{"n_head": 7, "bias": "all", "init": "normal", "init_std_down": 0.0, "beta2": 0.98, "lr_head": 0.00703, "seq_len": 512, "dataset": "wikipedia_en"}
Each number is 500 + 25 x the weight over its row's rms, rounded and kept within 0 to 999. Layers, rows and columns count from 0. Numbers have three digits each. The size before them is the row's rms in percent of the matrix's.

# layer 4 MLP up, 2240x448, rms 0.0156, rows 1905-1962, columns 224-335
097:473496472486493501500498521494484471444476523499490511519501503460545492490500493471488547519544498483504502474525493489522518513471545519555517463459455469514528511560511540444493559467490464518523512443473493469461502506496504500481543496489530544491499512506500490531503521497504485485474515470479476476521480464430500520499483499499
095:507490485517494495518546547475543517497504533457491487484506556502539520513481502503473507517488489522512507503520506527461535478476510472526550490504484474493471505487500496497502502497537486480521505493523466473505541504564474487496463501464520474557454515520492542466526474494539482499550502527502479528491544500476510518508513442512
120:517515519481519519494492507521496518497510513493494508505490493547523547508529489501494465500514484502486517490550499516562498491498494468516517497522482500522488523452527473489525475546509507500489473506487465439529542518515510476501513498589519475474493491490461502534521555495488511509484515501456493500505528521438512497511533463494
108:503494540545494480525503516464502465483507499468471479515493527462436485507496500549493489477509466519486503546511492551523481506472515502475478504485493497511473487546501451521491534490487528550513459506567493480473531528538493529496510494491488522485572500476465523470450526480500509518461493535474488497486503481482510456492535507519
095:488477525501518536503488488473497485468522477482466504515506480497526522467507512461486443531514513519516508521472518524498532481536498493493518511534487536506531520460482499540459515474541501501510496494506452452453528507505525476542491510515520481493524505483529530494491500489502506539464552462516502477496524487535536531463492479482
088:489472516472514449490525486521483534519490466516450522441494476519557458475541486520481511514495500538559483477504507539488484454530521526497527453503489516484510547528449534504495495477500499501509505505493509485498503472551495501509520479480503500450503498495485490482478477490471499487456484477506492514495493498469466507487502495516
093:529511467467467473472520507496449512448478538520527453485497505499498472477518513505517477480478521538542515525508520504526474473490523494467503485498496500498486477553509525474483510512525445511478500498460494492526526538531513539466511485552556528469501501536530497496545453511525488545489499503498533493479524477497545484508457432487
106:471505457545497468494522503453505460462468506511574493499521549490453532505499513517520481513480470468513503493485510523512529515518508546484468534538486485499507500474437508508507498507550494522526476511515498532520531468528520501539554511594508484517489496491517506497498527502515512527504465498463483491509543549459480470504531464535
095:500528484465496483536525496472521514495462536554482501497499553490497515442505483504499519502457522520476494480500485487477498545499517511446518511511501531474528487470445492472526497498501440513502504464510509497491545560513498524502535510514488537522506494450495508505494529500449550519516501509467462455506523538506453558475520529515
125:528480520514498484483479504463505506496481514458509439507502542527464493541512509561509495483514511503523525519481508525554498520490486527498481502523487505484542516471480536509503509502472508494519498525520489543521513521509505474522468487483516509504499518485535472470473521488517537511478493503496470515477502461475506467508488476490
053:490506483515471497524493472494493504479461508494481488459539525515528485450530515486544492491532577496450486515513520491503465489556534485526487497533511483492487478499453558492517514472490508464515517479441508477507461464516505491495489504543485516496513510535539471515525452498483522493503523507478526538527535514506469517507502459497
099:494459516497539527524516519507466520471494477467487502516501529534510486479509468554485501520537519539489461529451497518524504534497474507463479400526514536540502501533440500527502525532490518420508488502503491481511549530510511475511480504476472562515484536505499505512543504485508505511496506568459518487502479499491515503477527447486
105:505452470495526550503565526504476530514510466555506500504494521496539537471509507492540503537470506531539508519440486470520472508539441540538464500462485476524484507508502470514524479474488484494466498539532536533491461502465498535513487503468483559492494495514541528519484484527485498530478529402505507519484497522481517507536479514484
097:511489499505508470494526490534467494453507546483511505489500493550546500545538470479490511520501487505510488450533471511525491484457507485497500553488502524490541458518512486513508534514475495483529524522514584546511488503503508506520512517536521468493467477497513495540501528517477499526504453462489499487504496459496505524501493522494
062:506515539438484455505492476471470522464507497480534500501492527524525498515531562494519513522518520471503520521550532446546453497480467476462487507508479503471523464472550494520490519529513452524459490476470493487500454525526461499527459503481509502467523522492493491460503543452490450542516495467509480516473507539485487515506496513533
124:489462495477516490520575503427525509478504470500513501499512532477474474524456495513481530507502473502530466511479476555488520515520492489544470512504499502543545521510496466496516499483517506497488492514499501513469504528484537500532483494486505534512487513482501503541532512492486484520488523453525469494481483496500497499485493464492
104:502517480445518487471498496557495491483485465468537546467495484490471514491527486492516573491516484464540509498506534479527532488498550466481519504465489494469481470479538542487462535557528536554534500512440509511491510517468498511481473488516480476478488483463509476481490532509522488474505552504502567492497479522528504545514511500512
108:512490519507498518520532529518495510479476478508551505471485519501504504511507495515511446519452484476484514501496534511469491525520507503466523532581458503497500496491456486492533515519482495520512465486491515477505508511485555542490503502542540513500510537476503546524505534508494471510534505459484525526498524529515520453523469473498
106:501474456530525551519529506526457504510521435498548521469490504517508473495470477463494501486440546474514511545514542516503482491566499521511464491486541477528516523499472501479527460502539444472499488456501475494485470484504515476533498493496466525495474480501491520506527503492480488502465478518505508498481490508516479534518441520492
090:510487517508509559513486539506476497501484500491541511512501529511533531481515509483539506501499496458534488542480509506516501536526532561534491518490469501517501493533520568507498513491495450512517491518497436478468506489491522501493505497459523481505556512447470477490495505527532506479487480485520509513476472474489527540497493510514
098:537462529506492503513497512483458482491552484517529500534507475493495477511473455504518500525460522503524502483510517511460495544495445495480503524498489468489504462563516540486489477485484504497492492465478523477516460453498485506506532491490488505499503533520468479482516494490438507483508530484482524480498492477472488535511486443550
094:546479517528507538499472521512438558478467515498483483501518562518526502504533499482489464523489489536486527491551451536458480500486502510503565470483493519454463512484478506508496554480484464466495479467549491502506559476538474502508488516474491473551465526515464479524534519491530522504460481525482443532476561542489522469531526498518
078:531515518486518520550558498493508512482503539490485484525508515489482503511525520482475481504520483538562483473513516475507471505519568508478493514521483490512533513503511491484435531459514482509518442509548480483506530518574509500483520497567498507456549495513537489503511480506517459526487481500479491470500511514500469522503502487507
096:533507504550494511490509515512483464422525542528475474491508490494493476517514442478516509533484487491511490454508504523485515511475540476527506473511495473489489507506478507562516522456528518478533466490517474478484486496525491505502463482498505490474505552477471502518511525512502501480486489446505476482494499522463522482481511505519
110:528502541482501520514536514481511464483497506466497467492517531516472550497511514508493518515517550521492486486527447558472472522507504475546492497545484519477495486480520453500521497515488491500507490497475529474475500515546505494491505474487485496539519501486514527528493524524513514507471516448506493491490506465511508499472449481503
059:533512497521481534516493488501472520526509463466489514500522485520515523503526521524518506524454478492564514492474492528487499492504515534473507472507506516488481458491510508460537479523475494500565538474482488502495478504537452513466482495501483502451511491518540509463489474537448511530533494501497523483494514505500504522500506504506
100:517507534500499506513495519494523464551479529497505478489501486512470478506514532466474488499497491511463487521491513514495535499494520532480496516551464483523503567474563466477529493523526484543554491534510517482530506513531499496485528500508528481489547495538500529495493489498534509541525552562487462499483529474476531525495542475543
119:467479525490517518531526506496492533478511482526482475519496488561484479444509513502486474528510499516533534480545506517466504520496546507495498465523508513541490487505519491502478500492529470522507441536495522485496492450538485465493510480489441435477504466522484517514500520476469500501438437457512499506481507492480512530505494498551
116:464489521516496519536519491451479516533502509490523498467498491512486527510514522482479531542503504502484468489482488493504474485502476499510486491492479499506477495537501518479435536521531489548506499496501486481486523520476511487468516499513478514465503503525507513517494472496522487518459511498494534476483517522451509505491538488478
101:433546535536515463513558486504539492464509492488533511523510504509461458518502485490559520542484499509512493496481537484500486522475503553500458491549465519458533483541480540524505531531525525567483482470520518463473516496497500492504522482507538497470491485560504478499523522475506500492450475532480500469516510491468512513523484489484
095:516510512515501514520481486476509491487536443510562471469515477529465546498511512528473495489512484549491484527519511512477506474511493531524450478501458488469500468488429474484453462511527464550490507522524507526539534484528508509482485507522512529532495527566491516562510476477512531488495513533491449499489520530507496537486476494534
092:510463515461508483513542494506501563516474488494528474442497511501497505484488509446547478486499474516498492504491479480512497519494504477483516486503460507457518447513496511511501468489462511470510509501525504466522526550499477498457506496500462535464530531460519526508520514483523450478508524424549439499488507485525500475509529516513
102:461515546523531571529531521507496489464449488513544463508506525518518508494472525477492505529473458503501464502464507539502440523470527533529505496518471480476481451493519501509430509463514467485523522475484487468518458509502537495488517479480471510463510498516503523504507497496486460507523514517488518489507523478512475480446525483479
104:522505485485503520505484482515485480468503471493560549498496474507507541480494509497457475520460526472500490532479473486484491510489474543551471467525450518509461502489485477499513466511492493552480496518534535500513528481527491491513525489442551516485458491500463550478518516491518479501544469523470450510497499486488548517479485504521
112:508459480483509482527520515493469501447466452497479566503497516521511498461493494503501532521510507500509470490496522528499523522533466516490512481484515527503506503528479519486493526486549487535511473536477517485515559541527486446497515515522504485470484488517541511477510489512512473533492530511466497507511536517432485471502510469503
074:452480544535477506506486469529484454483473478498520488481494487497466521480503518464510515555476476512518508476487500480475546521498495486517513528500474481475533467512467515487530567548491485482510508532535505509493517517561495500465511505491473486543555483477496461513523522522529513499523498503501476474487499503529519516523482507579
106:468497484512524483517483512452493508487480513486450486508501545515475475499493505477509506488500469484507507519513497529490498543494505469525510492445451526518486489493504457519511510523500511558525471518492515466459540546488460493483544501487545494521529498488524510464487492489526477527502548513502501467494479508500495465503493515487
102:502483588498474511527553511514544465542502517492507451491517459518486465477529545527492470519479550513497524540497499499528467499467516505497515498550457465494502502510549475506521509455436481444525501459487482502499471512531457546491460494508494511482525548520531485489560512510517459479500520485452513513470500494518490470546513491509
098:499493489476491512492518522513517565486495540450519547508512564520507501477503489461474453505491506499511503507506494496472480494533500492507536515482508501516471511487514483476453514544484533501493526449543554452515541483533473504485549494456491472468490482486492575498541486488502490521466468524505491525478545507481436501495470492483
089:552467476479506477508511498464533543478489483501492523464506576505464545498494466449446492523503512514500517497509503514504496503472498489486506515517468522477458477504489503532498500528534523526493472487519514537512518539483497487504523515529520510492554566495444511534521481510476551473482492510500504513497508547446500524515465465481
093:493498468478531473521529496456530482502510462458488476545490526462490547491488529520532477492442512529528559519503496495492490469499487503510473508493498453493514496530475500511503502533507506472525495540487481519493517493510498490508533491513517502505474490509549477509545496504540525527500521494457475509498519519484504545559473465472
082:513475487484515520519521503435494518497492494468500506514513507496469474508537495510488455503511482503549468497463504527484539532484498546469492514519505493526503505516496476507497499512511483483515489512490508475502516497476499487465569488496487489488476461522541490483543524466520492518479507480509506507487455498535462488503475464504
099:473490523495506526516462515493474546538478483480506513500506484542510495484515519462460487508470529500523505489470487525456531494511506483517495497498461486484502498455525487527502485487531484518521442526463512440501562518527492498507477489466502504547503509486532530520475510524549492529461531538505503491499513494479577506514502522537
104:541461491487542474497522507520493490478459472510473496491503518524530507524482513531490476498483460504496527490459457496495459504448512507520483489546493469516489535499449498494516475533565550533513546523500519496484491498554471487497490483515535500492527475456533528490525492503522525515499522498528486492497535515503513435446491545501
094:437504491471492475510483493502481486520502441533500477462489529485532510493499526507483510457494489497506506522482543472585502495465508484457510499520493483503522517506495497509507499466456507515519482495541510505523485483499482473449486478517490531512486523508477478462506504509497448545486501521493478517532572524477529549502502527518
100:472506491529491508520498478497477465469504446499533547485507545511462480505511515524525498539486488517502470536506524463482500520517485510536470520455502462495507509493536501501452507527473498514535484525489513503505498509472486545500492467438522523498506509524494547534479504496449476544533492433469487486484487527509545460495498511519
104:476439509506511502525518493506498525461538503534566510495508511493500489510479523510513531538451499480509501455509473502485480480498510541506464455505498541495474500504526518443496495559460491485542493445480573492499485504460538505517493476488471484527528504529517473512498455531484498472492488488499502519516521508480473568479493517566
094:516491531479510512495514501506500504502501502463519536499514459479528500516543493512543485524484510515480503485503502495477462527456513499542498451488500466470509509547546551456492482478498495478522522468495485476553508472495507482514517462517496522510525527472515475476532501487489509478484496501479510529489495538512463491507475447526
085:490517526546482492494521482498480482460483526510544472505506497558460494502509530502496513541464499473510518481524516489508494500508546531487506474488471478538536452548464500536456495517531475499507527475532487495513528531536552544507561500544512490475495510503477476510540495491497516501458480483484524472481499521481492525484527483497
055:517483553515483503477504522474522468506486505483548474489530512504498517528506541558438428537505518507445474491518435541517488478499522508512494457478516509503464540525502495504492511516482515480468526496510509543487545500479511480496490491503503505535501510482488504518514456521531508469469490499514482517536535528557524511487506516519
096:571488488497516536494456488488451491510522516493517543513494498505509508511497486484522499479511500507467516460489494517542512492498499537514490523526493514477520463473493563508523512502483475501488508456503466497492474505482466485505486505502501505535475524451523498499510534515524494456508495516489479521504444498488493479467508486492
090:498492488504520457529510496497486505469452509502514514489501551474513535482491477496506484496492507492503480505463545478472490485491518493478446495533478494520548505474484526525496457473480499502528501466499502468492522477483510493452505502507507503498523554508491504486554496505454501489493539492474528461527528552489539508495540526489
097:524487489495507471530523499518477500430506548487464504496510512510521512499457525508533490505509508476543495538533512540479546492542521492513564493504474498516512492457450508508499500511522441494529509457494497478497518499490502479482500492527523496492484518510537530498526562509483495526492491431507495481506475466522476527534456458506
102:520464509492498505513530509467521482478478515487520490535498477532483501489524506532526481529469535529465473525466478500492491535512481493528471535478541434493526488537491447521545491514439494494494478486513503501536488493499503516486519478510526504518509471511504553525551512499517504515527474499493513526465532505460521557492470505450
063:502485453528499504515482473527501495431478466506489518481510481486516497522505517478473487512460496493488546474516523463480514509496515504536512471481440466487450515482440523464431543487493527535475499503506502500544481489484494471496522445503510531490515473470488547515518491525469500526538540473494501559543533516529482532471479447501
097:499492547492495524522514508543470480529524478501470445474494454489516532496501488486483532524496504498496471475476478502514505505526480453487520482534454545480474507479480501522479525467496483514523493516539532507499557521489520484464478482498537525518536531507507484518479490485510467509496461472465503542519526530469514473491461492471
093:503501536480527506506567552508475494512482480533487519473509483527491515492463513483516490505470499484537490520474479534487479501480485481532461528520477493520451516502462500514475507534501469526513510455533521478514473492443488487502478459470519572451536474530488496544496511488520492493499508535528519520458494492503470511533467484485
103:478517531476509473534479505486475474456482479465506534480503510555488514469481503497504481476481489538533498454498523458536513474532511518431506501504487461497480526456511503497487534535525516538536498526499532515514493488506529519475542466513543529488492466473484514505517455481505461525540470499515510473498491469519518525519467491498